Part of a small language model's weights: a variant of SOAP for these matrices, 3707 steps.
Each number is 50 + 12 x the weight over the matrix's rms, rounded and kept within 0 to 99. Layers, rows and columns count from 0.

# gate: layer 4 MLP gate, 1024x512, rms 0.116, rows 820-854, columns 448-511
# up: layer 4 MLP up, 1024x512, rms 0.123, rows 820-854, columns 448-511
# down: layer 4 MLP down (transposed), 1024x512, rms 0.119, rows 820-854, columns 448-511
gate820:47 54 61 45 48 61 43 46 75 49 53 37 51 43 55 47 72 46 35 65 42 60 42 49 59 37 36 47 67 59 31 55 54 51 53 57 65 50 42 53 44 35 47 45 40 75 44 68 49 44 62 69 44 64 61 61 35 80 33 57 44 41 47 48
up820:41 41 40 49 66 51 54 45 36 57 20 62 61 62 43 55 47 42 22 63 39 50 40 67 39 20 42 39 50 46 32 48 51 61 34 71 57 44 53 54 54 50 53 49 26 48 50 60 48 48 41 46 32 48 36 62 63 55 34 57 48 88 52 68
down820:41 65 37 72 61 52 36 51 57 68 54 65 66 44 53 28 47 54 64 36 48 56 43 66 67 60 44 52 92 70 34 47 68 62 52 20 49 52 67 37 56 39 66 50 52 48 38 35 57 45 51 47 69 44 51 42 42 43 46 50 56 66 40 60
gate821:45 49 53 48 58 42 56 44 54 36 58 46 39 36 45 44 59 48 49 38 34 44 46 60 60 65 54 37 46 64 39 62 59 23 46 53 67 29 52 51 45 52 41 43 47 46 49 51 47 39 45 34 36 51 43 63 30 74 56 42 46 43 36 48
up821:53 30 54 26 61 77 43 55 54 44 44 61 67 48 59 61 39 38 63 62 51 49 57 53 53 64 25 49 59 44 43 58 61 58 52 34 44 38 52 46 51 81 57 54 56 39 57 52 58 34 66 53 52 50 49 65 63 61 32 56 64 75 24 57
down821:57 55 38 43 39 56 70 49 47 52 51 58 53 41 57 48 59 30 46 73 49 41 39 27 53 70 64 40 23 49 56 48 31 50 41 34 45 24 31 42 29 52 61 54 59 72 67 75 58 59 62 49 30 45 50 51 41 76 30 60 44 61 60 37
gate822:38 68 51 49 56 56 28 64 52 43 58 34 46 77 47 56 47 49 57 25 61 46 40 61 46 31 50 59 45 46 62 62 49 46 29 48 68 41 57 35 21 52 47 44 54 36 41 56 68 08 68 38 39 46 53 45 44 47 47 65 44 42 39 37
up822:45 60 36 62 38 46 57 56 37 58 33 65 40 34 46 34 47 60 45 83 58 46 58 52 34 35 45 54 38 50 29 53 47 44 45 55 35 59 70 54 36 48 30 41 55 57 58 54 27 40 47 46 61 65 26 71 60 46 54 44 60 49 31 60
down822:44 39 61 27 56 63 36 44 44 48 59 47 54 55 54 58 52 62 71 54 65 34 49 50 41 46 37 90 65 79 57 54 46 63 40 39 45 54 55 53 51 56 54 58 54 51 49 60 51 46 44 40 47 50 50 45 53 40 45 44 51 44 40 39
gate823:61 67 52 41 62 24 51 43 47 33 52 68 48 67 57 57 50 30 61 59 55 47 59 57 40 62 58 85 61 58 47 55 39 34 54 67 71 26 58 42 31 54 64 22 54 42 44 45 40 46 57 35 43 46 42 58 45 60 48 53 47 47 53 30
up823:46 76 57 73 48 70 60 42 79 49 49 49 60 54 66 33 33 42 43 61 43 34 47 51 52 49 43 61 41 47 50 44 56 48 35 66 44 42 51 49 57 43 35 54 49 49 58 33 65 49 63 46 53 39 59 52 77 60 76 49 63 58 33 47
down823:32 49 36 41 63 61 56 37 44 46 52 44 51 42 62 42 47 29 46 71 53 47 48 45 54 46 64 32 64 51 60 44 51 34 48 41 64 56 40 47 40 19 59 45 49 45 44 53 43 36 53 70 37 39 54 50 48 49 48 54 42 35 63 49
gate824:67 37 58 69 49 48 51 46 34 45 66 43 65 48 51 66 58 60 30 39 54 34 54 33 40 52 49 97 67 41 41 37 43 33 45 44 40 40 31 79 58 44 61 61 46 62 38 68 42 59 71 63 30 64 52 46 51 36 59 58 43 52 42 38
up824:63 77 46 43 74 48 30 65 58 42 50 44 36 22 40 56 58 44 54 37 52 60 25 54 39 63 42 32 53 42 41 57 54 57 47 66 35 54 72 53 45 62 48 52 47 61 74 73 41 48 63 27 36 54 53 60 74 64 53 65 36 45 59 52
down824:65 34 55 34 62 58 42 68 74 53 39 49 55 50 52 53 74 28 49 52 74 59 48 54 62 50 36 48 43 39 34 43 38 63 55 47 64 79 41 33 61 43 55 71 20 45 62 56 44 32 49 37 46 46 48 73 52 58 39 55 20 31 28 64
gate825:49 56 52 51 40 61 31 03 49 59 33 18 76 48 72 41 69 48 59 15 44 68 27 39 51 53 54 26 49 62 64 64 26 51 56 75 33 85 39 20 45 41 56 63 71 49 23 42 71 26 47 72 62 61 13 65 65 32 47 77 71 68 59 12
up825:58 73 63 58 34 54 38 50 37 37 46 53 42 58 33 60 49 73 56 61 45 41 59 46 61 40 41 51 35 31 73 48 69 63 46 52 56 40 55 62 30 26 47 27 56 46 35 43 34 69 54 33 45 35 67 29 67 41 45 48 35 43 66 54
down825:62 42 46 43 46 63 36 22 34 59 56 47 62 54 67 33 59 65 32 41 31 62 56 59 51 56 52 54 36 59 50 50 48 47 65 79 47 43 49 41 42 44 66 51 44 46 26 48 58 30 72 61 33 55 58 49 51 63 47 67 51 54 54 30
gate826:52 62 32 39 53 41 56 44 66 45 48 49 56 49 49 68 51 49 40 51 38 53 56 49 51 56 52 33 46 57 46 47 58 59 53 53 44 48 60 52 66 59 45 53 50 36 45 67 60 55 51 41 78 47 45 45 41 68 63 65 53 53 29 48
up826:44 59 69 57 35 42 53 57 52 32 45 72 44 42 23 45 55 58 64 61 58 47 73 32 53 53 39 61 49 44 34 35 43 40 39 30 70 48 53 12 45 72 47 46 52 33 48 50 33 56 42 41 46 59 49 50 41 31 53 33 68 41 44 42
down826:52 61 43 56 27 59 73 43 61 65 38 58 31 52 55 67 43 65 35 44 46 42 72 43 60 39 43 34 58 50 57 56 60 56 52 42 54 33 50 67 77 77 21 59 32 46 55 53 21 64 23 53 57 36 45 38 48 40 31 24 42 81 50 49
gate827:54 49 80 39 41 35 41 53 35 35 54 50 87 48 61 45 42 55 66 58 59 48 51 64 63 32 63 60 39 31 49 48 57 23 55 88 50 45 64 57 52 42 42 69 24 44 63 46 31 57 55 27 26 57 38 62 70 49 59 70 43 50 57 47
up827:50 47 72 56 30 62 65 35 54 46 36 37 64 55 67 57 59 49 58 59 66 53 56 76 42 43 35 34 48 40 58 59 45 56 59 45 54 67 41 57 55 55 58 45 37 55 49 51 68 76 34 42 64 59 43 57 78 25 67 55 47 63 26 64
down827:52 75 60 58 57 71 36 41 45 35 39 43 38 69 33 50 50 38 30 40 77 40 63 54 70 47 61 42 58 29 39 53 37 34 38 59 52 30 52 84 43 45 67 67 49 52 54 53 40 58 65 68 29 40 45 51 58 38 55 55 65 52 37 45
gate828:44 47 58 49 34 30 49 34 50 63 38 22 44 54 67 56 55 53 39 50 36 52 70 35 52 40 60 47 35 48 61 47 49 62 45 48 36 55 48 34 46 27 54 61 46 27 39 54 52 45 48 45 67 57 44 66 60 57 50 44 46 48 58 45
up828:34 62 67 29 53 31 52 74 54 40 56 64 54 36 37 53 40 64 43 64 63 52 78 64 60 57 53 54 41 63 48 45 58 49 67 48 81 55 22 49 43 65 34 41 45 77 35 38 71 41 56 66 41 43 52 46 55 57 66 64 45 68 42 44
down828:71 43 70 51 46 59 49 65 53 49 49 43 41 19 27 49 50 64 64 49 54 66 32 56 61 66 58 40 79 65 77 49 60 60 43 54 33 72 24 21 64 61 56 45 44 36 57 41 47 67 51 61 57 49 26 43 37 62 67 67 17 57 58 73
gate829:71 39 51 46 33 42 38 53 41 33 50 45 61 42 42 57 52 54 28 44 38 41 67 37 62 39 42 51 41 56 38 42 44 50 38 59 48 33 48 62 60 56 56 40 43 46 61 63 51 72 74 62 62 47 36 47 60 42 41 52 51 31 46 35
up829:41 56 38 77 42 46 59 55 57 49 46 37 28 49 48 46 52 23 69 68 55 51 55 62 36 39 61 63 49 54 52 57 63 51 76 48 44 69 55 56 27 39 56 54 29 51 54 50 54 56 46 50 56 51 48 46 67 51 40 64 46 60 38 37
down829:56 37 47 52 34 62 51 45 55 43 49 57 41 39 33 38 62 32 45 40 61 56 51 48 48 43 36 40 48 50 60 44 47 61 74 54 17 49 45 21 30 65 62 56 52 70 44 58 54 85 78 43 41 46 52 51 59 63 56 50 64 43 48 34
gate830:48 36 56 53 58 45 52 57 33 40 43 52 55 32 34 43 55 58 52 59 51 54 59 51 49 82 49 38 45 53 51 51 51 42 50 34 54 62 48 46 49 46 61 43 31 36 53 54 34 66 68 48 43 33 51 48 47 62 30 32 39 35 43 52
up830:43 54 48 55 52 23 56 39 56 45 55 61 54 56 32 60 55 47 47 56 39 35 37 44 43 54 44 41 50 45 61 53 48 52 50 52 51 52 52 49 40 46 40 44 63 46 35 56 44 50 41 57 49 55 51 48 44 60 52 56 34 50 51 34
down830:52 53 54 43 56 49 48 47 68 34 47 50 51 43 50 63 56 55 55 50 46 41 58 45 50 45 59 52 32 28 44 58 41 65 52 52 39 49 63 38 30 66 50 53 36 33 62 61 61 56 46 50 50 54 56 58 28 36 52 66 76 52 37 59
gate831:54 59 46 60 62 48 32 33 43 36 49 47 38 40 55 42 52 50 45 74 75 59 43 72 47 55 60 40 68 32 50 43 69 48 57 63 64 57 23 65 46 71 44 65 51 61 67 52 33 65 59 90 51 60 50 38 58 69 62 52 40 45 52 47
up831:32 63 41 41 44 35 92 52 29 55 41 59 51 59 32 69 60 33 56 27 46 40 44 47 55 49 47 47 49 62 54 51 45 59 73 42 42 31 53 47 40 41 71 32 24 46 48 60 81 51 71 24 49 38 44 53 59 60 49 49 52 48 46 41
down831:64 57 63 54 45 42 35 52 43 60 61 42 61 56 51 52 56 35 70 50 47 32 57 52 24 59 40 60 50 80 77 48 43 31 56 66 24 71 57 36 46 31 50 42 37 57 35 56 35 47 65 48 40 32 40 47 55 46 65 62 50 55 57 56
gate832:37 70 57 55 53 46 55 28 40 46 67 76 36 49 64 36 63 43 58 41 47 59 51 67 37 52 28 65 50 80 54 69 53 56 59 43 66 54 58 51 56 59 63 34 94 29 26 54 54 41 60 47 50 47 32 62 34 68 69 74 63 39 16 67
up832:56 73 40 63 61 48 61 50 59 49 40 43 47 60 35 46 61 31 44 36 45 46 45 40 49 58 45 35 55 64 58 31 48 32 66 47 41 24 45 33 60 28 43 36 48 54 49 65 54 37 34 60 47 54 42 55 39 45 40 45 26 56 35 49
down832:52 43 37 43 46 49 44 55 78 61 51 49 41 49 37 57 28 68 34 52 48 37 42 49 34 40 66 49 58 40 60 49 46 68 68 57 51 48 63 62 41 51 55 56 37 53 51 37 59 63 59 61 40 71 31 49 46 25 50 46 38 45 48 50
gate833:52 63 49 54 54 47 59 37 53 44 55 58 54 45 46 41 18 49 58 55 63 36 47 33 20 32 59 66 49 41 48 49 70 73 64 52 54 63 51 40 53 39 41 45 55 63 35 69 46 57 69 44 36 54 52 60 46 56 67 55 54 40 62 59
up833:44 42 52 50 02 68 57 42 60 52 73 67 32 55 62 45 59 40 60 83 60 34 44 47 43 42 66 66 67 22 23 34 40 60 68 45 83 41 48 44 25 48 28 47 51 40 56 60 63 54 36 51 55 42 45 47 47 50 46 52 50 37 54 68
down833:53 54 61 44 30 53 51 60 57 31 43 64 48 65 69 52 45 35 58 69 30 59 51 34 41 37 43 53 39 52 41 54 68 62 51 58 48 50 45 38 59 46 66 60 59 52 46 78 39 48 60 58 46 38 39 36 57 67 32 55 39 46 44 35
gate834:56 57 53 51 45 80 60 39 58 59 42 37 37 56 49 43 48 59 49 47 40 46 49 47 46 36 73 43 69 47 45 47 33 38 41 49 55 55 29 52 47 60 46 31 44 55 48 65 54 55 52 53 35 45 53 54 41 51 36 57 37 47 34 54
up834:57 54 42 34 53 45 45 33 68 52 52 49 46 40 54 39 59 56 37 53 53 36 40 45 50 39 45 83 63 46 56 64 55 56 51 41 54 68 57 76 60 74 67 32 47 65 67 46 62 31 60 39 42 51 51 42 48 44 41 56 68 34 76 48
down834:55 37 39 50 56 57 54 48 50 36 54 37 42 46 45 46 51 47 47 41 49 47 42 53 70 46 57 62 36 49 48 54 44 46 67 56 63 54 54 39 45 41 64 47 55 46 38 49 62 52 61 33 57 55 53 65 55 43 50 48 48 54 49 42
gate835:33 56 46 61 44 35 42 60 44 42 50 33 43 21 56 43 70 60 41 50 70 31 56 41 38 33 57 61 44 53 59 40 43 49 60 53 37 50 60 43 71 30 46 50 48 68 47 71 40 41 57 43 47 71 54 46 51 43 71 30 31 34 43 29
up835:60 52 59 49 62 61 35 59 41 60 50 39 48 36 44 45 56 53 35 78 41 60 39 46 53 22 47 35 58 62 34 37 54 50 45 60 30 37 51 66 74 57 67 66 65 45 53 59 43 49 72 71 53 58 58 52 35 33 42 52 35 45 39 53
down835:47 40 25 31 49 52 47 72 69 50 66 45 31 35 48 49 44 50 69 51 36 48 53 51 58 56 39 54 20 25 42 55 48 61 40 60 51 39 32 48 84 38 62 60 52 57 54 50 52 40 71 48 50 31 54 48 51 51 63 43 55 40 40 42
gate836:51 52 56 66 51 28 71 53 66 57 45 64 49 78 51 69 44 33 41 68 33 35 57 60 54 51 44 55 27 59 38 48 45 54 54 50 47 18 42 42 55 49 57 37 41 46 39 45 55 66 36 56 39 55 61 60 33 56 33 58 31 41 51 39
up836:47 63 36 21 59 57 48 37 62 55 50 46 39 60 32 24 46 55 49 55 58 47 48 40 70 53 65 33 60 55 70 38 51 57 44 58 77 58 34 32 72 45 24 62 64 40 38 32 40 31 76 50 69 54 22 52 54 55 56 48 77 70 60 63
down836:49 47 56 49 47 26 41 52 51 48 40 48 40 45 38 63 46 73 47 38 49 77 55 51 37 31 57 56 41 33 42 48 42 51 42 35 59 59 54 38 39 60 41 31 70 73 36 39 49 54 64 37 36 53 51 37 47 64 57 37 36 39 41 51
gate837:60 63 59 53 66 54 58 64 46 43 64 52 52 44 47 64 47 54 74 68 52 49 33 38 43 51 32 44 68 39 55 42 43 50 80 75 65 79 38 52 43 48 50 60 57 36 53 42 39 60 40 66 51 51 35 38 55 62 41 37 72 31 52 43
up837:29 42 51 55 34 47 56 49 39 43 75 60 44 66 51 44 45 38 92 36 50 36 42 51 74 57 50 43 69 59 50 66 48 50 43 45 44 65 63 24 37 65 46 50 60 48 41 66 52 35 51 35 34 34 59 51 55 43 80 51 64 63 52 60
down837:46 36 47 38 38 66 64 36 39 62 45 42 28 27 50 31 28 44 47 46 38 59 53 46 58 45 37 37 77 42 48 72 40 49 65 53 90 57 56 62 49 48 49 34 46 55 39 58 50 49 73 31 45 37 26 65 46 49 40 46 54 56 29 45
gate838:57 64 27 43 45 53 52 53 48 65 48 44 58 39 64 58 47 40 43 45 43 49 57 38 39 38 39 64 42 42 40 50 50 38 62 55 71 66 42 56 51 52 66 61 58 53 61 55 56 41 67 43 49 37 42 30 50 60 53 55 39 59 42 32
up838:43 48 45 34 22 59 51 41 44 47 54 52 58 65 45 49 51 63 54 59 31 25 58 61 36 53 53 49 35 45 75 70 69 49 46 53 25 52 44 85 51 38 28 58 52 47 45 60 68 48 66 52 50 45 52 40 55 39 31 51 27 36 39 63
down838:42 43 61 40 52 37 76 64 59 46 60 58 62 54 45 51 68 48 51 58 62 49 57 60 57 46 67 57 49 47 64 58 37 40 51 39 38 55 38 57 53 43 63 77 64 61 44 71 35 53 47 60 42 48 53 43 46 53 58 50 61 55 43 57
gate839:45 44 47 25 38 66 45 48 27 58 45 40 79 35 56 28 62 53 54 36 56 53 56 34 51 41 60 42 44 47 47 51 58 55 65 48 48 51 33 37 34 56 40 37 52 48 54 72 71 51 54 74 55 60 54 35 45 57 34 52 39 61 48 47
up839:41 65 42 59 41 41 51 39 49 47 57 60 64 54 69 28 20 38 50 37 42 37 58 62 31 41 49 39 38 52 56 57 37 77 49 37 52 52 40 60 46 48 66 40 63 56 67 66 64 39 62 68 61 55 61 39 76 51 32 54 56 49 51 67
down839:44 56 54 50 41 59 43 53 46 40 47 56 54 52 18 63 24 54 60 64 40 40 49 53 58 42 49 40 12 55 38 50 60 51 68 42 50 71 29 48 63 41 30 45 43 49 39 53 55 48 68 40 43 53 64 51 54 45 58 42 28 53 43 55
gate840:70 51 64 46 58 30 32 40 55 59 55 60 34 46 62 58 62 67 48 52 38 54 20 43 32 43 45 51 51 35 47 43 53 64 37 55 27 31 50 62 32 53 51 63 40 45 40 41 35 30 48 46 44 74 50 37 63 43 47 65 49 70 30 32
up840:45 45 62 58 61 70 56 57 63 58 30 44 70 56 27 52 42 58 46 79 45 51 49 48 66 53 57 37 62 64 51 45 50 41 56 61 48 50 67 33 58 42 52 33 67 59 61 56 31 64 62 52 65 28 40 45 32 58 59 63 62 46 49 49
down840:47 33 18 50 67 66 33 51 45 62 29 50 52 58 45 43 54 50 64 58 15 65 55 44 53 47 29 41 35 60 62 34 65 47 55 37 30 56 63 52 53 24 66 55 40 48 46 63 72 98 60 48 71 34 59 39 40 60 43 49 58 54 47 66
gate841:39 56 55 43 45 39 60 44 47 51 39 56 41 49 42 49 39 30 46 44 49 51 54 48 50 60 71 41 50 61 60 46 50 35 59 57 52 38 56 44 44 32 37 64 60 43 39 58 14 41 73 52 46 34 61 46 33 34 45 45 61 23 57 54
up841:48 46 51 56 44 68 47 61 67 56 52 55 37 48 47 51 41 45 28 42 48 53 50 56 62 22 66 36 40 44 54 53 53 46 29 41 38 34 65 54 58 46 53 48 61 34 31 66 46 59 37 43 36 52 50 50 39 59 53 49 41 59 54 74
down841:68 21 49 51 46 46 59 40 41 80 71 60 34 41 27 58 75 55 44 59 41 24 42 62 29 44 45 55 56 51 45 56 57 57 32 39 49 38 38 24 57 31 48 27 40 30 36 51 46 83 54 73 59 22 61 44 50 65 61 40 51 56 44 53
gate842:51 39 67 50 47 51 48 40 54 29 35 64 48 47 62 51 48 43 32 32 44 42 31 73 63 54 46 46 52 66 46 54 54 70 43 58 64 70 12 52 52 80 60 61 53 45 41 52 50 63 34 67 47 69 34 45 38 50 69 54 42 64 41 44
up842:36 62 43 46 75 53 28 59 44 67 35 61 34 33 53 53 61 61 41 55 55 62 43 35 45 58 58 55 46 47 54 61 37 18 59 54 47 71 67 34 66 43 49 60 58 58 53 58 44 51 29 53 54 47 56 49 67 71 45 26 33 63 40 48
down842:47 50 41 46 60 52 58 49 51 34 35 44 62 45 55 71 22 43 49 69 65 46 47 45 49 60 58 38 49 42 34 44 49 57 45 47 51 79 39 45 44 65 52 41 53 47 43 61 47 51 43 44 44 51 55 54 34 61 46 50 51 46 60 41
gate843:54 60 69 64 54 47 56 40 64 50 66 64 34 48 47 55 61 38 71 56 24 55 50 53 39 58 39 49 55 44 49 56 52 72 60 56 52 41 50 53 53 42 44 49 63 73 58 30 43 54 53 41 52 52 32 34 64 50 60 77 54 52 51 56
up843:33 64 43 45 49 68 38 37 63 57 58 46 49 50 50 47 63 41 71 67 58 60 33 46 74 50 53 34 74 44 63 57 80 52 15 56 56 65 55 51 67 43 40 54 56 49 54 38 55 37 47 74 58 40 62 57 34 52 54 46 57 63 65 35
down843:46 34 39 53 47 63 41 47 48 45 41 35 57 78 60 54 67 47 72 56 48 48 24 56 26 51 41 48 37 51 71 41 56 60 61 40 57 33 42 67 58 39 39 44 46 55 46 64 55 35 72 76 30 72 55 60 54 70 45 45 33 38 49 64
gate844:38 48 43 57 45 50 46 77 41 62 47 46 28 60 44 43 76 45 34 36 70 45 43 55 33 33 60 55 49 56 52 50 56 67 52 61 36 53 37 53 50 54 56 32 51 47 64 37 43 30 27 53 40 43 35 56 61 69 51 48 32 55 44 46
up844:39 69 62 59 50 39 40 72 42 40 45 71 54 67 51 42 71 39 52 50 61 42 50 51 50 63 62 59 48 63 56 56 68 57 53 36 49 61 31 39 61 63 78 42 49 45 55 30 49 60 48 32 54 64 34 32 46 52 52 53 45 24 33 57
down844:53 26 50 29 49 76 55 43 42 18 27 53 31 57 54 33 40 70 52 34 63 54 43 56 50 40 35 40 56 46 31 66 43 40 75 44 46 54 48 72 79 67 44 65 58 30 48 46 47 57 59 40 57 50 57 61 57 44 36 46 52 39 38 40
gate845:48 64 67 62 68 46 72 47 59 39 80 33 35 55 27 34 66 42 42 61 37 57 52 76 31 65 18 56 38 71 51 45 59 54 44 53 41 41 33 57 44 61 60 35 47 41 30 49 55 40 67 42 46 54 45 51 34 49 52 50 46 59 44 60
up845:37 57 68 47 49 81 45 54 54 67 44 18 40 44 59 62 10 44 62 38 57 71 53 47 67 48 47 45 43 64 40 63 48 55 66 64 27 61 49 33 48 76 52 42 53 52 76 52 40 53 34 52 62 48 44 63 39 78 36 38 52 39 50 38
down845:50 30 36 47 45 70 49 66 39 40 61 21 47 65 70 41 55 35 46 50 55 52 46 60 45 78 46 36 57 64 43 53 66 39 33 35 69 53 59 44 37 40 25 33 65 41 57 42 57 63 31 38 38 51 32 33 40 78 54 38 53 74 41 65
gate846:53 66 62 46 42 47 67 65 59 28 54 40 41 58 51 38 39 46 48 61 54 52 50 49 57 39 49 43 50 43 19 31 45 65 48 67 49 68 59 46 41 55 39 58 56 61 42 50 47 37 61 73 47 53 26 41 47 46 47 52 55 49 36 36
up846:49 43 60 55 41 64 52 52 56 47 36 41 59 37 64 59 36 47 32 56 36 48 51 33 61 58 47 40 65 20 59 69 65 30 74 63 38 30 42 49 40 40 62 43 54 37 58 65 44 48 54 58 62 38 46 63 66 66 57 49 51 38 44 49
down846:59 58 41 46 45 49 30 55 74 65 50 43 58 42 42 52 59 47 70 67 72 47 58 50 40 69 55 54 32 45 48 52 32 46 63 48 51 51 40 60 52 58 61 39 61 59 59 54 35 52 65 35 58 65 45 41 48 60 44 44 37 51 47 45
gate847:67 54 61 41 44 57 50 48 45 52 45 18 54 56 39 55 52 52 27 51 55 52 73 48 45 46 48 56 63 56 54 23 44 35 22 56 43 58 62 39 56 36 40 63 52 33 42 64 61 60 64 46 13 44 41 43 41 53 40 23 54 45 31 25
up847:31 41 39 31 48 51 55 33 36 40 66 63 49 56 42 30 51 53 52 70 41 38 34 57 59 56 49 63 78 47 47 68 53 64 60 48 61 46 54 45 71 58 47 69 36 59 55 44 60 45 24 47 33 28 46 63 66 49 41 73 57 55 46 55
down847:48 53 46 20 41 58 71 21 39 35 61 67 55 59 44 53 66 57 49 43 32 46 41 53 70 50 72 56 59 61 48 75 41 79 58 39 49 29 58 53 59 69 40 67 58 46 15 37 48 49 52 50 39 48 51 37 68 67 52 72 41 56 63 09
gate848:58 53 41 42 62 58 51 49 38 41 41 39 52 50 46 30 55 57 54 57 31 43 56 44 53 63 59 50 59 57 52 56 29 59 46 43 32 39 54 50 44 44 62 50 57 43 51 64 52 42 39 36 61 54 57 55 48 50 74 36 54 54 51 53
up848:60 51 27 50 53 60 62 57 71 38 59 61 63 55 55 65 42 66 43 43 50 59 41 52 46 49 56 42 55 52 26 49 47 42 56 54 51 68 69 36 49 59 38 66 61 32 39 41 68 54 43 47 57 67 69 49 48 48 62 40 49 48 33 40
down848:62 44 50 45 67 34 62 53 36 56 30 50 67 33 54 49 45 42 34 59 57 63 67 42 57 58 51 60 69 71 43 14 44 65 36 57 70 60 57 33 69 63 58 57 60 64 55 68 41 40 45 48 63 47 44 53 73 87 56 76 50 42 51 37
gate849:44 37 42 50 52 42 53 63 55 54 59 47 56 45 47 64 49 40 38 51 79 62 62 31 54 67 45 43 57 54 60 51 55 57 36 28 44 43 36 67 62 43 47 58 53 44 26 51 61 55 80 54 66 45 50 41 45 60 50 74 34 41 65 42
up849:63 60 45 36 33 58 60 58 38 43 57 78 38 48 55 49 53 49 48 43 43 35 44 49 45 50 40 41 57 38 67 53 48 42 86 61 60 46 35 68 32 58 54 63 57 36 70 47 71 57 33 69 18 67 65 32 35 48 56 37 65 34 34 54
down849:46 34 57 33 55 57 74 52 68 45 60 79 44 50 61 69 51 39 28 38 51 27 25 42 71 74 39 38 45 50 58 58 43 52 52 58 52 58 29 41 34 42 56 31 63 46 59 46 41 60 58 52 48 63 47 40 61 60 32 52 41 51 54 69
gate850:49 55 32 49 60 48 33 59 62 52 58 53 52 37 62 45 54 58 41 38 41 58 50 49 34 50 63 45 68 60 45 58 38 52 47 57 49 59 46 59 48 53 43 40 58 55 51 61 55 49 64 63 41 36 27 60 50 32 45 45 21 48 52 61
up850:61 70 45 58 55 31 61 47 43 73 40 49 40 39 43 49 37 73 44 50 54 50 38 46 54 44 31 58 57 50 45 54 30 71 61 53 61 54 50 48 42 50 78 52 42 69 76 58 38 61 40 51 57 57 48 40 45 48 49 70 52 50 47 60
down850:36 62 27 58 46 32 47 49 53 37 54 63 48 50 51 40 60 26 49 42 63 68 35 68 53 36 40 48 46 31 52 40 40 60 57 54 55 46 35 56 36 47 62 61 47 54 49 36 43 52 47 55 53 42 49 54 44 47 33 55 49 45 65 73
gate851:54 64 67 65 52 55 44 54 44 32 51 54 68 61 48 53 45 66 77 41 52 64 43 65 19 42 70 40 64 44 56 59 25 51 59 39 42 49 70 53 55 64 65 50 44 45 43 58 56 36 62 46 28 42 63 52 31 60 51 52 31 34 36 41
up851:63 40 68 60 47 45 56 27 48 50 39 53 35 39 46 44 52 67 46 60 30 46 63 47 55 65 74 47 52 29 61 63 16 47 54 44 71 47 53 60 42 51 45 45 47 68 49 68 45 61 48 68 38 54 51 24 33 63 44 54 36 44 61 56
down851:42 53 34 61 50 43 31 67 49 37 42 21 45 64 24 49 55 55 68 55 40 39 21 45 49 50 46 53 57 55 33 32 51 57 64 51 58 44 57 53 71 49 22 54 63 38 62 57 64 57 53 43 55 46 47 30 50 73 55 37 51 39 65 42
gate852:58 56 64 49 57 24 63 62 44 31 45 43 51 50 73 56 48 51 44 46 49 36 55 48 41 59 54 49 59 63 41 36 57 51 51 43 54 57 49 73 46 58 32 43 57 38 68 69 53 28 45 37 62 81 63 66 39 50 40 46 46 51 61 59
up852:63 44 54 64 45 57 64 29 62 46 64 48 27 58 49 40 64 42 59 55 59 51 55 30 48 38 68 57 41 61 49 63 54 52 42 59 51 62 42 40 36 59 56 60 57 47 36 47 34 37 32 45 43 74 51 48 48 49 53 24 55 70 51 43
down852:64 46 48 42 38 41 47 70 47 43 51 53 54 71 50 69 48 39 69 36 53 26 47 48 37 39 35 54 71 38 46 45 56 64 52 51 38 54 65 46 63 34 62 66 50 35 59 61 47 42 50 31 52 50 38 40 65 40 38 45 71 43 45 32
gate853:72 29 64 49 51 61 35 71 62 54 59 57 50 46 61 53 49 58 35 60 44 69 44 35 40 45 53 53 60 47 41 55 73 50 51 47 74 40 49 38 71 42 52 42 43 22 54 53 42 48 63 58 49 30 61 43 68 48 51 55 59 63 46 43
up853:52 58 69 49 56 39 44 33 40 48 17 38 32 58 33 43 54 67 43 41 53 47 35 53 53 49 60 59 68 38 50 55 56 33 68 57 45 50 49 58 76 65 42 38 35 61 67 39 46 59 27 72 57 43 49 73 62 61 64 46 53 55 52 30
down853:55 40 61 40 51 46 51 62 44 49 67 59 38 63 55 36 58 45 58 45 46 80 27 40 54 59 47 35 61 54 48 50 60 64 42 32 35 56 49 44 44 53 31 48 60 56 47 57 43 19 59 59 58 54 65 49 50 49 40 67 25 72 46 50
gate854:36 57 32 28 48 45 56 41 40 79 58 41 62 70 65 76 57 47 38 54 56 71 52 52 54 42 61 49 50 42 55 48 42 52 64 70 33 55 35 64 58 58 50 53 45 66 41 53 34 49 44 34 44 56 48 43 39 43 43 53 43 58 42 66
up854:66 56 46 38 52 51 43 71 23 48 70 50 52 57 30 60 44 38 69 59 32 33 79 41 31 43 83 51 65 46 68 74 37 58 65 52 51 39 52 48 46 43 57 21 54 87 45 48 39 59 58 57 51 44 49 36 63 54 47 61 30 53 38 58
down854:47 33 39 25 43 32 49 39 28 37 53 61 24 61 58 47 57 46 23 57 56 60 70 31 59 32 55 54 54 30 63 81 49 52 39 42 70 54 35 33 61 50 33 56 47 67 33 74 47 35 73 47 53 41 52 55 39 51 56 38 50 50 23 54